From a checkpoint of a small transformer trained on Wikipedia: a variant of SOAP for these matrices.
Each number is 500 + 25 x the weight over its row's rms, rounded and kept within 0 to 999. Layers, rows and columns count from 0. Numbers have three digits each. The size before them is the row's rms in percent of the matrix's.

# layer 5 attention output (transposed), 256x256, rms 0.0369, rows 192-255, columns 0-127
096:493509486526535552525508473532495524475489479526550550465516505501536470494459484480496480509494523478515525549493472518508469455522480530534518477528545461510463492468522496520505472496483511503499481534479459507493522459485486522544513539508541460499480477484491487468487511474546499492517477478493523508492525530506471513527470490509529516488452524509499483468520541483467528464462
097:490468510540516526460504492558510504492497487481498518484485517508504489505509548502488516480485476510520491518519516488506509456518491488520503500508499471485488461510421533519472493466503514503503513484502527546521514527492527518488545462525471477471505500542460501434506507489527520513471502507521485522511532477490497490499490504494519510487466478514488483482459464500477527491438
098:502503539515501513514512488521542479519493502506492529501540468531488521502523522519468520493526488482465498516514499484487526521518501467523510511507518540458460548520457528515507527495500519480489502465500525503498528547504488482508495493495473513510528517517517514499486457552521452474557542533478529482492505554474481474478491503504515514456518518517500498481505467476543511500506
103:498541506525499499477505475529486530481470482508447471522508518541481484466493524468499487517498513506512494527503494489507474499469530500497469459486494466534532512526514507515492504522542488527472498463516472475499525444504524503475510531513518525546485497492541522467508546495485439535520544514509503533440513552496454488561497517499522501511495500520487521519474535478545518487452
098:500501500506527527528526509477505495487512485489542507544516475476536507508519512520514481482510470454530496501502513488466483495464487464481501487538522487461502424519487501522543487472496508549478511549502494479527524495506518483506497533508556527545474509504486489456543494479501464522503509522510483502492519469486530483484454436502495514491510499519499480480546516515509463518468
112:487498489501508519493518528554506506506523507477499541506478494535469530465520506492485502447477477467478473535570482485472497505514479474493490507464473513501484477474499457477490533458510468514483521513491511529483477511496459510530471504570501474509534547488556462480498523518503530454488466489517516484447513515514475436460485494517507528488494480512568525512517486567526459497467
095:510472502526517525469487546487533440497493486496483505514469467484479475488489515478504510487519539510493479558521485546476495469503498515509479496496493491527516516463462473533492467525493526501452527567517491563522510548483478514501446473499565512473470498443488501501494488496459463486537453523544469504493432535494537483484476469493511499487502499455469500487494527478530503507518
113:507480512499503488533531482482452480508471490539506471541492420470534485493417495480491462520476542485495536497497478478502480513524533479543520511531472549505470534502509436514486521476506526459494529483475491540502482548500488507506505541531525494504506510478460459505511472474478494532516483488525515480493515501535478475526480516486505495444496530484476521522508501525529508498510
102:490454514523480481519506479515518453463527504477488529532468506489518464486514498492513530509470464498466518524517516510529492544482460504532499527494519509480504443513532497473476490474527460515496525507436491512486460485533471463494539507496485495489495496513525467495502527506496508460507512460508516501476495497464491486551515544542494501520514538494517512548483482485449498491487
095:502496523556511452505494498450519529498528544539481530488510486477492509530468516527466486533514552511452522505507493568443493518513496487510508459530473521485545514470474464490486458495508541493523445504535549503480531475511536495515489492509518504465488542526468520476505489465467485520518515513477553513525449463518490466480510487528501493490487496481466532514539476471504452461510
100:548538523504495492440505487466467497532545526527489536531481483484524497465465550509500510490450489527513519455510478511517473477496491499476466471461531545484524481466487487512509514466500517457511523463448470521512500486510515492521497493448512497530488505518472513493533523527525504445460498490493481459511467520536463486479486506491510507497497506496497542483523465476475490531502
100:509496516530474499511531513510506473481511527501500556481522488474494494506452504487494452477473455494482507516535463527519506481546488505520502510464505496480520456468495517512470544450477457513508504461530505510482546526511558486495507498537519468514531507500495466496503442527521510482488554485489534508506510493530494515498566529469510491461498463500445516521494511491471486456462
100:527560475464503506456523500506497524540527488534501549543515480491487507531513489457470526517508479537515482539533511504486531501513532525475490513474539504479543512475522475518456500511508523480434478491530520497488538487542471523498524519446502486522500523490433494460475502498516462481547470471483500481512520540523475525499521473519494528505491500528469520525467485493501523503495
098:519503531523479519557468439499487580488496455519502525520494489537533490485473459515530503478553505484496526502480536512422473482468481481500516462518490522518495499482493485529503465474507484517493462493527525537528498520500500519496498477474503519474498501497495520519534472504527503534517535511495510484513539548525472478504467476504537504506455524498531492468525468449508485502485
098:474526523484521485492500506483463458499492418510485519489553523532476500486500515485502526498484481497562503546542522465489509530468540533489475489484517483531474507532505502535504498540487493504483524505479521482473481486489482497468498520513520513462465476519464492529463504551498493518521463441449508462483514534511508550506493479491495537518449476510493537475499538493525474456516
109:480479442513498508528502516546472500515524459570517522470488488482491505551518480469492455471508468503521526525516506502528489497531491501463498510489495527538503536547495497514559519490482504441530495498445487519505558519517499489520497540516480492518515503532526524506516499497496476466460452495490487553495526492527467502513521477493470510490501495472485507504498513509513541540498
102:502502486498500465528492517508546447486511472475461502510512484515459462461477518506495498541464542516510517524493477515526504539510464460526433489478496476492498477515487524508474478514506527486515511495478562492486496451461492523484524496466494536525522446502524447503524479485470511537549499517508536505552518492471470530519539496467498486551520520505498512527506508473488468498529
101:533522513465493486510515495497527497527548514523462480520533537504491529504543465513450506491470503490509506541484503506519505502507481518487457519499500517468512473461551528489439497524517478481533471511489503486490484522510511479499478467535532490507493525508485490486487501539503521492504536480513460510536524497481495528509522461484477496511476492506516489501501518524505540479532
105:488519531505459548510530554511476476449531461511573541498515497497492508484510515544500518493493464528495488507523451525506520483474502473472480498501482492530529504456503509470525515531508519477493481488515512501496521503495476521528544496499474486491474514498480536467502508592468497527508499528546487480483495466515508452462566533510515528525490498490501518469448489515476502506487
096:508510479508510511546551524518473509506528541529539486503466507496455489473472518494530551526535522518532543451527495546487465518502541489457473511512516506526462493497485466485492555465509470495525503521497491499481457505498519481493449487551491501552513463492487522495520500504521571485500515519507495537521474441503463467497492506512492495508518480513508473504506493471482477478542
101:527501520512547459522496526511539476522494518467515449498552534540488521485508448503534548467496466520502464488505521513475487467463551522530461514480478544529465511459493526505463482497495507500517479488512492538523514460515504487535514511509527479503497488500478450539505503477484519495464486565515474450483501437483544524504533462494482512510525494482510479483490500486465522495518
098:460487531523434466514514519497492485476485499437493467493492482470524510567502486497459491501473506501503529478497477496458493509540516511481508515484463473495530476521524478500514464485482449494478490541491474506473492511470523479536515469511519500479500541510513502496526523486491494470493482502481527488487448465516493490483492483503468533468493494529502493507520496501456486484506
106:558482474520497488498496474478460511460482505513469522513510524501521540476478494476508518533480487545529473513502521513441499525506457510552488466483493545528526504546502494473474520503507513515471474494549478543486474467481498502531499498466509511540526480543525488505489511500525460495530480460511518464497494506493484516498497525519496562479500479491516476472518503492491472503499
101:463440504518510522521551523525500514480486490493493507472509515508489476498534524503497515515508507480499500497523559468506490465507485511487485496519506524527529488464480507494446509438524491546513470496502497475504493487547451470546518511535516518489523469502488470466503511503513513505480506469486469494510527514527534439531485454535517514512486460507477514476477506525511501521527
103:513510522476452523535462502503477447493473539514507508488531516498490534495497473484472520526510532506517484563476469527502499532506475506503495472475516485503467490509497513479536513542473495505521515502473516442448494470486489475493497508532455521547541429492542531467490513524538521495488497482497501484512502485517495483509490543511451507517508534486513470571483506547514438493476
103:471545540453484479522495480494513486461524513500469506513525472480521513502487504493495501492502516505458541502494530452537511508496461476495470507515538517547470528469510495541505469514549476525466484482509505522528484464483497502491493443496538489479501509501500513509532489459546486521492556560486528542528516486475475548533483490487474493545478489505460494505548500481515490510512
100:520506541560519525535484481532488536513467519509504485463517499517486492498517536495434514490472473471475500541462503467455527482510510501525516491464495479448492501466501420521508524515445475499519472516482466452514486552538506512534527475497537486495507527473518522451480487480512495531465505488473494458512505468524482477541519502478478512530505502486507507460491477495483523460516
101:525472501539542479549475504522467516506516495476496477516459581523508504526491530497484517515519491547465489505487473567506501530480504470479438508491496512526513505502490486519475499506444503507504520510509504475515480502510538473550485503477466549515499538445478485522518497507507436512515544501511520553498465498479478468491490502492470498493570489503506484503488503497478485537517
105:514517488494519501518506454468487500537522502507521467472524527486543544510521525567503456503518464519458490505500465489519495524512496503438488523465491501501510474481469556490539505507511499519543489497510479495482477498521528479454514462522483525510508486501530502473540527457495446495504491489463478499487466487472454493491478540495512438491473481499540501522532511490504544505522
094:486509496509479484519521522516506545486501476502496536517489535546484478476484500500526494520534525476459508455450525492501446494503525514485515484518492505521522471509486465480494502534487484460490501485472552446505520521522490507510501523469511492479499488498473480481472528496490494442520495477500489462476517526483563487520488473512510455479534500501526504482484543482496496473478
103:507508456529492474520515546497492475488535466495496514496501522464476532481480530483485475483493489497471496518483489490498479508570499487527465544497528514516549499565486522524436506505465527495519546505508529510500529527505505462515476545504530443502536524516484481485489479522474508471515522495491497458481508508473506502449496551491506521489463516462486539483458529492507476531477
100:505504512467552516506489495517553491453525502457459476471507492506518475430483549568503480474507470490502524480498505469460547474537472469477474437489466491512467485497495486478525490514516517495447510494494520495520507482513466539507523486500542504494528467500475535508514515534513537531473533537494471459485504517499559519494486497497482513486484480491543483506536444479497469515464
101:520488534516491504494489501486524480489533483539491497503445481471533530505514528466470541488463482561512500483521532515499485545455495474447485502492529507472495539511496512506509489528491490496532523515486507473471479493511489531505476511545471477482501492501495477511509508521498523539536458493542460491493495500487524492466516524496521489517543523525491527532504421514520469533525
103:450518496483504497541495494507493499495497477528540513505504513518482484527474524516511511462535509498484505538525483485488561538523535521534515511477482486532498475499499463452532496482490493451502466503457467486530495514500525545511504553469512500500506530499529452448509494488490492506497486466494456507524522502504500496517524503448477519526501514499533560497477512498447488484522
094:521545465493521467498509496472492500494484520506519501488474507526487487518514436529492478481461504517537460494483455512495489493510516489503505505506449444499525493518514494516505491505498481513454509515488505476518501445474519507524538510490463486508540482490466561498496475470477463487492498503509473496498491473437505471503475522476500491506490500487500480542480496516486531555495
102:515494504492451484518469486483522474475541496513477543550511532482483525522517443490539492497504555499507511481554481505490513541453499474499501510503478538512505539532477517542480531493508497494492483470490551492514500518491496519532544487500476496516537520487505531504491486504447517519498479500517535540523472441524512451538485524444519469515514531502523473496500500522500511506498
105:513523482501507503522532471472510537522531505473525513488516495496513518509463505521484525509514555478461466503501478523479531470469501507439476464476496503525541517483581505514519487566502482503490504509473535468469565522503499489449462473473521493486498516520501507496501477468512534513517502512504476468514458508523490494455537509477531476516535484474498504478480519510484514489502
094:498509464465490527476529494508506466458499518468530487527452483453487516498471448485472512523520495511500465515493462521489512513475515521540527424529499543486528525514489474491488517488473505487516498489476443518537525505468513490500510482498477532507499446455504498514530526468500495475472480479491500487485494511480447522507502478489452473467510542534461491464503440487492540491498
106:508518542520468494477502506487532488497516518511471533518522471567491500543479518515491484517498557508444514517502488465471521522439517478507513525502546523519504493493532487510527517499506553481539546560483496539479474483471513503443498505515510476534501492505469518512493530519508553502502514462499524458486471506478469512536451526472479494496530525516501521551487531478456490524509
099:497478505529520500464520484497482532483543488490451482525495524531488482547482499543485554487553501504522489524549529509495514515480505528506513518485504448484531487524514527497524483506510521499531492522503525525514511464503497503480534526490505502497462507518510533514517486503512536540470511537539470488495550466540494492514513455524524457514434517492512479501463545552510474503521
106:507503515556518551517461509529462513511512525526534521529483514543474511499562485539519483483537504529503499517472500472551514500489514492474549461543529480535498517488512505522508490519464506487515498528549496527513513507476526492477495445534506539564508496509520545510472487482536511492489564488493476484512489508485472503444470472523474525486465480520528504441478485495486550496463
105:450433528479520512491535500497506521510485496498536526566536527503503484486511521528492475454485483482460519544482495536529509522524443541504500527445528493544490501482527496518484509484519484549500514518475484503541440505480496483511498515456486519528475493483498517509490486502534501519493528524493509517525547486491510497481488469502490526509524495499495492443470502506508512490524
101:520536505461530502469534526504504498526479524517457512512439481520462510542498490518499448486485478505517490488556454490514459505473479483527495517531478508515491541481506522526523476496497517495467557510503503483482468506515518494490530488551467490509477534528510501479514496514451533558490456477587481480523465482503471478547531441476527509552510502535479494465506507483503491510515
107:529485508465503496491503470501488531502535506553461521479507496509516450483477495525523474536498486509477474488488469474523503529464482483465450488469526471514478526503531487507494494526530484516509531513492463468464498516523495512492474492470480510485476477504522514550511508546475480521483468509488491492516516460503516501477494489487499463546507517504523500541480494475562512487481
098:454507493448501508477472522532476519517447479497495481506529492519475488513495478479457461499531571486472503471501486467521472516479516496503509508493503515500521503484508513515470479477482488540540523510492524504539527554467475498527487466542522478457553532502495505521463510500499489490462512533483481539490497501555547500498511475491523523533461503499444475493476554447485511498542
113:461536478478460485508492529545500504531480503509445503461505515484487485503525542488477506515491493509487489570476537500502514489553487492519497508491517512505532531501490506523469489456511469514514540481496490520530500504530508479534523509488501450493532508442508483491548555474462510486532452496507483451472493517463499545493495514535489523488501483523459551487492513511464485495487
099:481542470477513507522535459476504498515496511502516515503526449561559500495508507504481505491497549482499485473478510520530494511523524476510496478495481491478516506463477471530477525515514538487503500560494478489471472521512507542498478517529461497486497482484553521546537473511539537502473511465528498506509477507468514548576500499507494485484470506476501484495509500451497497527494
104:469533472519526459491492518485460494478520519496501530491526497516542483496440483474490520519478499512499495520452491556503456535504476486493489547492522537532499510528486507504495509498474525522494485520508482510522526444509459513552445530509480477494525531514493500530477497466529544549499523517516519495519489498478508507489477512495461512511532474494500489445505552477448498501463
100:474529502498545496519490475516516497542506505510532472485521531517487489460474555483506474440496496504522514500475512522497453481440522530517530474511548508512525508530465518498579490495474500498534469490523542497535509473537489479541526550521502511524473497530512545573467509496496488548490528536512519486529474494495482522496525488512495500475486529495493514508521508489519514489475
105:451465491507494532523488451507509500494527469459544519482515480518487485470511502508551534505512493528498501484470486520461486453475520496539494465498512538493537540508491464490499516485475544512490512469518489514509482488449453500482528496515518489502515510467510557507514484516498552499498472467489506505508496451503524462455548540520526545508515481477540485529484517534508528522489
104:538519533483504450507472471516528523493516512493517490509453487529489528504464499517478496497532508475460516520493543499508449455503528501495451522468487491496506473522506481532527522507488481546521462502459538478532471497475490509493541480488510515538497502433515490530483499477532520497482495492486481493461491540500522514550475474519489516510484432526526476495488457510543495509494
097:519457481510506512520483477497547526468497489490497558518496503460513498511464512501504489464508519520484530508480527522493482477461464504498498491512544454477533512515492527505528488534495532505508457527512478454489441548477496510491506467533516531466469513528523518503487494476495494526471510518500509488483480522497507493510493575520507433432498526514530521515487517485531474520504
103:477506503500465503468486541499442492481523447511509481544486537456539527487532531489474446492486507512507500495503515496535524491499531502477510507517516463497538489492538551496527516499571486477515535483447480491497578473512507488499489459489497449497490522493493452514524503516467481520521498482517530498465504506520503481451462467523468510494517537458479481517491511476513471513485
105:497483479458530487515490545507505483522475537507525502510473497521473496479467498495509522481498463552506490554498463540524517435513493487523511522476492463516503542509523511511521538477463449488508493496499489531487488518524540519469524517484520478493520503526498475512494487557523534446480505483507469493535475474503497460498504531497494513525533535510528519568493508496482505492491
107:492473496547502526525527452521546521530477512514513496490526495493485504500482537479533495482478549520527476506526510461543478455528551524477531524446484531510487468508490514477524489503528516462505477453465517467522520513536495501505511516494520468459526487492436425527524488473497507489500530462505521499512515510537497457551499496489531529558504498467493505517460490478534480431536
107:524528496490534508545463478461490445527538511478471499485506534542461517515469547516465477530532447449518499534469524506475533528468497511464505517491488470480510512543495517483511487557523546485538505462479458538482491470494502540520502511479487502513534483518499519507501508459527500511496512486457507503507490481518489554474498452451498497480481500487531498484458481548461480533501
099:499522502494495504540470543526516527499528510522514519521475485503502469517472496493540485495506524529524492501473508519510530470525481515502550516512444491505530513480489476543500496470475512452536516501516488518478495540460465495508500485469508498430474471474489482533501478490488468496512519413492488503536508485527515538491485520456569529512498500508492544513511481532506539489505
102:529492538472467527531525511520512482500525464535491492504494512491490522488515476480523505502494527455502513539492458483480496494508494509536498521466546513513505504503487546454480543499492508468504487473467493462515524507488483498539494493542461474456542534559478507500458544531489499426519488517505463494514494522510494505517471486522510511517504505465536519503449505512488506486531
102:553496507476485477429484497471527503485469516516524486543539498545492515559487485505513510523490482510492530497495485479499490528467520469495521515505447503523487475508494541472508511503537481511489499487502542493511489460478525467491487520491439500511487486480528516476486501533542484497535520485455495537507458518505501486473538483496487467467499544490522490533484443492486494514467
103:473544468497466539505477524524492531513497472462528484463490423516467529496520485474536510499435504445489485506499514488493537510448480516527507543473465526510533517510479474470501536480503506499498483456473503512521466538501518500516473524526502446471504460517507480476497494503500495508522494440512486501485461489524497487530479461500477492499498490469505545528534499514508484500493
104:447484481518477504520494507538489495481467518510470508512479452515477455460466495433540491496542496527503507484487498500479487469487517506523508488547500484516488508493491479507447484494512523458483493479470471548473506519541517478496486512500517482478503478500499497480486531442510494502563497501459519512523524513531526489523497476525515486500508496571491519491464546490480456461494
106:525477496537487537484527536467521498488512520492506465507489478509505458494499494507483498489483522473502501491530476519490545494523531509498493531523503473478479473476529512484475508488509506479499503493494500538506527490508515496523475505478496491537510483491499511464499518512533501455515523464522496515553525476524509487501483514466492498492512522455462519476511493547443525530514
110:521470493443505493484497474499498482483466496491518485518488533478486509526550528518515518499543470498487501471480512468535467483504449492484528459522478526513489513502474533454559511520525503496533495552522514497491491484471499533512501477465504528462516464520495493494492543520491428499484448500458516484476489475496505507493534507479479508517506532523488486509558465463508465499523
096:479507460576503501497496502498540463511519475532554511520483509525503494462509482473455496512530527507502552501530509503497474519500488498504493507493515497520490530516526500485467514467488486494523476455435524533493493545476514492457508532497449452488489506437505471481481484530513467500520529511517516491507509502464470509527471511511480514528507517557515537495484474473513489482492
# layer 5 attention value, 128x256, rms 0.0299, rows 97-127, columns 0-127
098:494492495441472499532497513509488484481500448516530534540504500520528513528497474487532540541489510489507517508452502505461519485522570532541497532508539486525499510521531518489503478489490532521500483486492532441509498533476467526476487527481563486498470541514500498513479488544454483534502484523502540487458550474501491493494496517458547480534523499501527485440472532499529497504486
094:506493517498486527516512530518521485530447540465483501493466462522511498531479527502512483567510516478480510494507487483524511490456512525498470505497541504515487486509492495529522491453486498517482487555515488494527527488502498511460542479465552508535511498486528450460513529472535507519543496559490448490470522528530470530466521478509459476533511536483488506524539497491501506516456
100:529483546437519494469531512489479484502527515509502494484474506495523456516480524520546527481466473486479493512519470503501505492538503507544519510473473491501510459499487468505513495489570538524523481546504518545528503512473501509520532500533482516500482483488462534516490477487508525501501512486510483476477466540530497510484480516483500507498511504504509504452492488462520502518525
100:550492499441428489468494506495522536514502465495516508498514502455544521516482485457530519508470535544552511504530523517489483528528497520534473466509485539497491507465526524469474513489494534462521505529535507476466478498475455447497495433471467449526523520483463509454522527510504548551465501508474493511555459505510470487516499525479485579494479518478517453536470509492500474495475
101:457489493465565507525489474498483523537477512521488496522525498530506482516519499497525483572453557496508507509490502518520465473472488495518480463491535513491478499490529506513536520550511500521514465518527520534515482495521498524481465482483511533531520500477492538471474476500509475545507529501553511535545451475498498520519449500460486487512469499513513488481517436525484510473472
100:484496475449531532506505541549525518516500506491503481510455539488528500502508538479500495492500506462500510460515545472504521482502501472501493503472480474444441502503510528494453474498511498506512502481504505474509447523547489462491455471546499513537533520472477531494492504488462532520537470459480510496525495473484496468495542494496530479484494532506514484470486442485505503525481
109:514509526522527493494525502522496492517515511467518510515485521478508539482499520477498502466491476484484497505563519521494514473512458542529542510483518468492475532532434467512461499454473497516509484481494520497523464474534457512477504478482506534457505510513493536496498499477508505493504494504466548508509457471508553491503502530479501487492537543474476470492514493529537504475457
104:511536512528501488524484488486468534496475483499506490543516465482473466503496542492489486511469498512493493464500498549476503462503471521493502486486505480540491495489497495494498506549503510472477490504453502484503412510485470479490501500492505439506486484546519524494524505522511514545487533480502544483467481516480489539500528500453557513471501541453503486477515510533496535494512
099:515484467484488496533535475535458506552500457470520501506499520453494478506470469487454474458476527486475504491499484477467449502513555510465544498501513512488514522509503473517488513477507496512461488474523482496524516493509453447486515508452497494515493484486479488486473528498515554524524504506536503502440495501513502539453493507456466512533527539499480463479505472502486472466538
101:531506471452510515501507501519491487505490483546566490481495496539495490484520453455498511461513496481522440526502519502508512458433489513523455490510475480507480512496530474492490514501523484535522514543487508463471497512493471481532529514520507514511518526487469525505489485450501442513521541531486528510522532506488471516493475510513490513491479513506524481488527491520493529528478
103:477479553485483512527503527536547528516472546476528498489508502516506511485487499484481468503511519537471500505480517482455498487520474496502499488523565521483524476498509548503539501451485506472477501481449518539534532465490484470477475466532444469505557491490519491497484487495515477451489510554464467482503490461473492482460498543474490537499517519497488456512540503576479491501515
097:486473522498507501534510507472480529495536473511547496472467509445527461528508503490498523507494533484511514500519492541474549471473472510496518441522488513483505503587520498484477507487509504500533520505469481486498472458489515479497503511470515458497508529539545471522481484489518509491522519529473554503463463528511494510502507516516529468536514511482497523545512480480493510520467
107:529550475545496486473468537502572464510482483492534521460461468482466492506513479524516470484507516519478478519514466506477482493497509519513506504555498487528528507529537496515514501509464498512491531494487535484480511518511451454501498528494492482508527504507507509497453481455510516494494500521496494519493503501511508527572487503459506498498519478491522535476489473508525521483502
100:524484536489497503466502475545522509534522480513497493522485473457513470475492531471536505530480473480508521461523496484476519497479533482485506498507502504526540505529513499527493490535471490494513526477479505537498516456492512495477469482516489490480520504476508527526544506485475543496517501550527448492502499469496505513472505473534532473451546523463485507514516480471541461530487
107:500524531498477493482497516510455547522466530467502498496541537518512549497499469504491485495489497496535523479507516490477510517511502500480567441508487487505505495507486518467484464520489494511482498492537501485467444474490486515514545524484537473497504453476478525517487559484517485517475478519497497516526520520512502474488481492488523501502500521477534489493497487469521501548485
102:506499497495508492506509477485513515525459538525452519461558502451540507540505504481501492494530459481472474460520489539503507508492496503500525510490493503462519507493431527493510513475515527515486512510523516527511501515504484485506477442511491504471476512494501474492500494505484463470469502508526500507471528559474559498421513485445486488491491494496474449502476519494450499511501
101:457516459510542488524521528558456511495485511538530557477540530533493460481528507484506498504475485499500526508523462465515466547515466484517505526509512506518479482503514494487490501506514497562563520518505451481476487510500514480476501510513513527484523515523516498495504496517467470487466505489516450514492505487491505517494501513486495478520479445472499489448516442493478478541486
103:490529469457544503485480476508508512529508505500550502472509555482513487504499513453551512519467486531537502494469540504518482544480528479504513468499511514493462466524496519498523506517496480471503435492456501496504542512550501509504525472522543518514502532554454497505520489486521499478495464474477491466541499470551512545489502569493554494495500485541509485507475458498463532508535
097:514492507481462481505527474496497476539525533487461491467559498457553535515497476476472450514474463515538437525475492495479539525511471512475505495517469493518526499510537527455516493481498477496489516552499467508503542564479490476519484514516517511531539494497496498495512473501464510484473472500481492510479454497513514532469491493504531466494466517485479470485502485483494508487479
100:491497532552480518517489475490509481526472469522554518490433487512472533529467516543471502491492516457506499537496539525509424493482482505476483525506494497466464433496521505530530516494501489455527522472498499521500502498478504492469508512468515494488485480500503494501459526516539492505513500433460514519508531482504511495510508497503490527511469493520464491491518488524514523499475
102:515461475495476511486542520502470493471528509504496506465539490540489506469505520486485500504500509469476510474501501477469477514518479491487512496492514469450498538503518524555514471561526528503462500490483541527510466481440494501493477490524482488562521537457499445504453525483487509494481483447491479476497483525476480529493509490522498505506507479504510523545475482467528489520463
104:530535451520514514508524511469524499506489540540539524513496497452494492505490500502476540465528509468528484533488496523504516506533489505497501493519516515496465532474464481495545478480501521507536444502477519533536505473482515454483496531539534505516472509486497501501476498522484487503510519520552473534504529533522481466498497506475531493475525479493564520503490473517494524493462
107:416477506491494465513493480497499472488520484492516509490540508520524491512527493503522488456493455517496516501521489511495498544515506531528535471427483498532488473531520511494550510533502496462481535498516489534487507520494522496495486447496523502501461540433508517510470516483462518496491493541517501510523485491486485488488514460466506507529512544483498494535544460511462497464482
102:516510481516510537490499538507510536529546506489523496481525465509488469538549463478535509515526486470521488489505507511494463487490494502459479578516546463489434487493488532515530476423482521488474535494513516504491466503493495468510501498515469501538466496508548483487527433512480474513435506527497502563537531508492504495458543480508499451472527477518530516427485512513505470503499
103:514503542518503518477540544500488432499507475518459515493503496512516490495503513495477484516497479464506457499485481475495549493517491538483477547496482527524472507496534516482459483466519465510567507494491518470473556480470511488491529533483501482532535501489475541482501549508502471507518527512488495471492507500553526511517524498463499550480513494512504542530486505465468488466522
102:457475511512500493515482487506526517527540494525501502484502477548512476477541506488512543500465528503477488500451491478450534485491471516472558468480520503486500501482497473533534498488534526500477453471486538519506498538462503486484508485485474494467506528563502519495537550499496502480510457485473523507499562531489464545501518530498469460537462516501527455515478525498461510473528
098:485481449509523489514477513495510487467502458498472520443501478512531483530493484497504488508446525480497497503530488486479529524523495452555507520554477481480480502482482472493499504504522516516516485544509495513516557469454516502487490508490471533522477455444518500501520497557499481472480556449540520480526558526531470509524522486479494505494509479462511498484505503478529525533510
107:518526487475452502460489525527525475440476469529454561506496512496492529497494489525495485482502496502525486528493459465513436462508536471481495508503521505535499514483517503537500483476506526540548514476519543477509467522476505526522482572541524502543499483510494473501498497487516495473492470489516488476502493500507470519518479531487426491488545459529565523520511507517462495537490
103:473520476505491496525507478472487486434470523506482472495485452526532509504523501507494486534525536495476534522485491511492487528481541512489508503479494479457476524534512454532542497544515497473495521499483514487518478573527514490509482529503498497474527508525530530548541503523500505512520525494457476554526506484503488496510486475508515506464475489504482517486447475483558512511510
107:488483517510483521505490476518513502515494497400512519541509501511515528530527489486483470508544519501500492489493543552471519438512506550507492457473520495482504517524490513458509457519515513470503470494521470513506482466508502505499481493503534492477503477477486484490486511468505481492502481498494495486492525496489482493510490492498514471562529530545506478455533544523468503463476
097:516512471507488491500485522460501458499513508589408462470502503480510477552492502509550487508492501523486469505505512519500468506498518524511510449533516479495528477472518527516508480489517507508493520469478522524482469522547477486464507508530503528522479508506482493488504515551503521486505473498536502465495500507515514465462524462473483542519476504499516507510513452523513530470480
# layer 5 MLP gate, 1024x256, rms 0.0429, rows 0-4, columns 0-127
094:469575544508543483533475503512498491519511515510547528526507502473511496492513464489517506479485508479478506476485512504514524442506480532530490478504545511483491453484483476439507496545512501544502493540463497511508516445489519460464485512515474488435510485450466465549468501501497453475519499492501526539476512463503480495492495500553489528487528511516471514522518465531513509504492
092:516529486502464511524451495492500500523548540472531488464515499502524504429471510499470465480476468483491506503515491534495476477470503486460501517534489518484487550529511506505467512500516507526512488494538482463500553542508479500494466543577499504507493503511471544485507498492522496490489529520498536489513526483523524525556520465507516488522503509497482472488476526518493501482477
100:565542482550494502479495512489467488483504470507519504514485493454515507498515540452513525485513544450450493473513484478515496476483503505514483480520481497500494480530517508511477493509494492518474477497519526500458498501476493474490487521442478520467464447472490537507515523503534500481487509507489504496505468498468475473518507474514492488484488529475558459484473502489442503498543
098:520554498496493432507522510522479505516480529501504529468477473485468543514538522471463489479503452505483470508519501506538538508515476502499489495512510516496513516493495490501488470501497537488515467516502516487513504519483474492480497471451503451482533502420488495493526494515508486475515540488452521490504524533510480510544505561538539513490498491521454500511479513543490502497499
096:534486505473517478546516532498528446512497498494536485510491494550525532468506455483473496489481500510499516512495524469420532542497541455533485517511547509528486509516493488532516490515485517496447518517491521503487513493494533535494522504499508506471529497518420484499467511525503478534508488465450469476474502517501490512515516451511486444473535500504502446499471480515494445515546
# layer 5 MLP up, 1024x256, rms 0.0422, rows 0-4, columns 0-127
099:462561549532507482527529525501539507524543463505492549530474498496486514514520501475479515485472511496498473500514494515500515442526483517538522492494523475502496492521482504475555463546544525475502486526483473483496527474448512490457450513502470501529508531473496472551498474527488485553529516491528513505488507533537498508501522486490437513480489507460492488534502509533478513512528
093:502524492535469497511469508512510469533497551477479473449511518467486481473488503488490480494511473502483498468502504488518468555471499494453487508509500500500522515494475522487478483483548508524493496485493466498492536485475496524531479513591479526531498505518522497467498466524504515513477477559467509470499493482513519519497523486500467456564500479486446510446482499493457503473522
101:515515489511492512486464495502516490485517478539545530505489521491469478472470508477523488521472461525463497480536491536521484519501500485508505519510493571544499517501528508478496536538486466432485496539532515545459533476547522495494506503484514491492507470498482491526470498494478460499456440503479494481487481477474475518543507545513456512480517469476468517498472496531515506477500
097:493473456484465491521491495480515480514508515508492525524558505529515514474438519500510519525468524514448530486494479461500513515511524469482520499516503524501508482496481481476547557499502476512471470461488499530494494480515503484502509538510516541511483512552504544499499461451473535488494481511542508475504472459488509524509485473481497493461489483534497501482513493474480527505448
096:493517491518532514479527503462468510480456431492494479520493494509449536478515511519474520461532498491521522444465520523523500547481503505497480488504458461481527472478478537457564523550528453524555472448485511465497452487501472532488481568494513498473501490490528527520525469475454510460469496470530522502493491477504478483530466492519473497518472515548458486492532520526478486487527
# layer 5 MLP down (transposed), 1024x256, rms 0.0426, rows 0-3, columns 0-127
098:479467486494500482483503500524493464474518507466508495451499510476511491485476501467507477530509480507537506513506502551479483539497477459460500474463512537547553485464483487518429562515476482531485475416540504522507456508492489494498516536499550513512499511522503508477491515438468506508492520490452519513463500488466497434476496509470485483473500509533500551514531506478518500474500
095:490500532539536499525476504514482493509470498489465510486514498483490453529499453492515494537479531497495493501491525479549519516535490554523483474484521520492508497497478464539528535501518527484522525486485476502503495491471478511506501498503526508529515449470513489488493469507510504495496426483501514452523468509460502482460512496486546522514543475476438533491495502483516561486481
102:497485526472493483512478509489543468510510495447468498473475489489480499473520493501500460526547466521511470524531537470528492462497534492523527528484567525508497533515480531463482477530520486489476518476498522523506536480474531490490536494560484501577534523515517534499497502496477492535472488511490508467508522467486480511490509522470506496508493462488444504537510463487536485486505
094:476523532546549488486501494547493508516509497488488514462494525471498498508540500525476468500520528479488498520525524529532498492474499499461478511519508472484492525518530533528488475505505493483516500497518509511492502523472475524505459468458470492504533498463488482496535505506528486517473547503444519543521523533527512491506494540546504487509563517487481514474483505473498486501516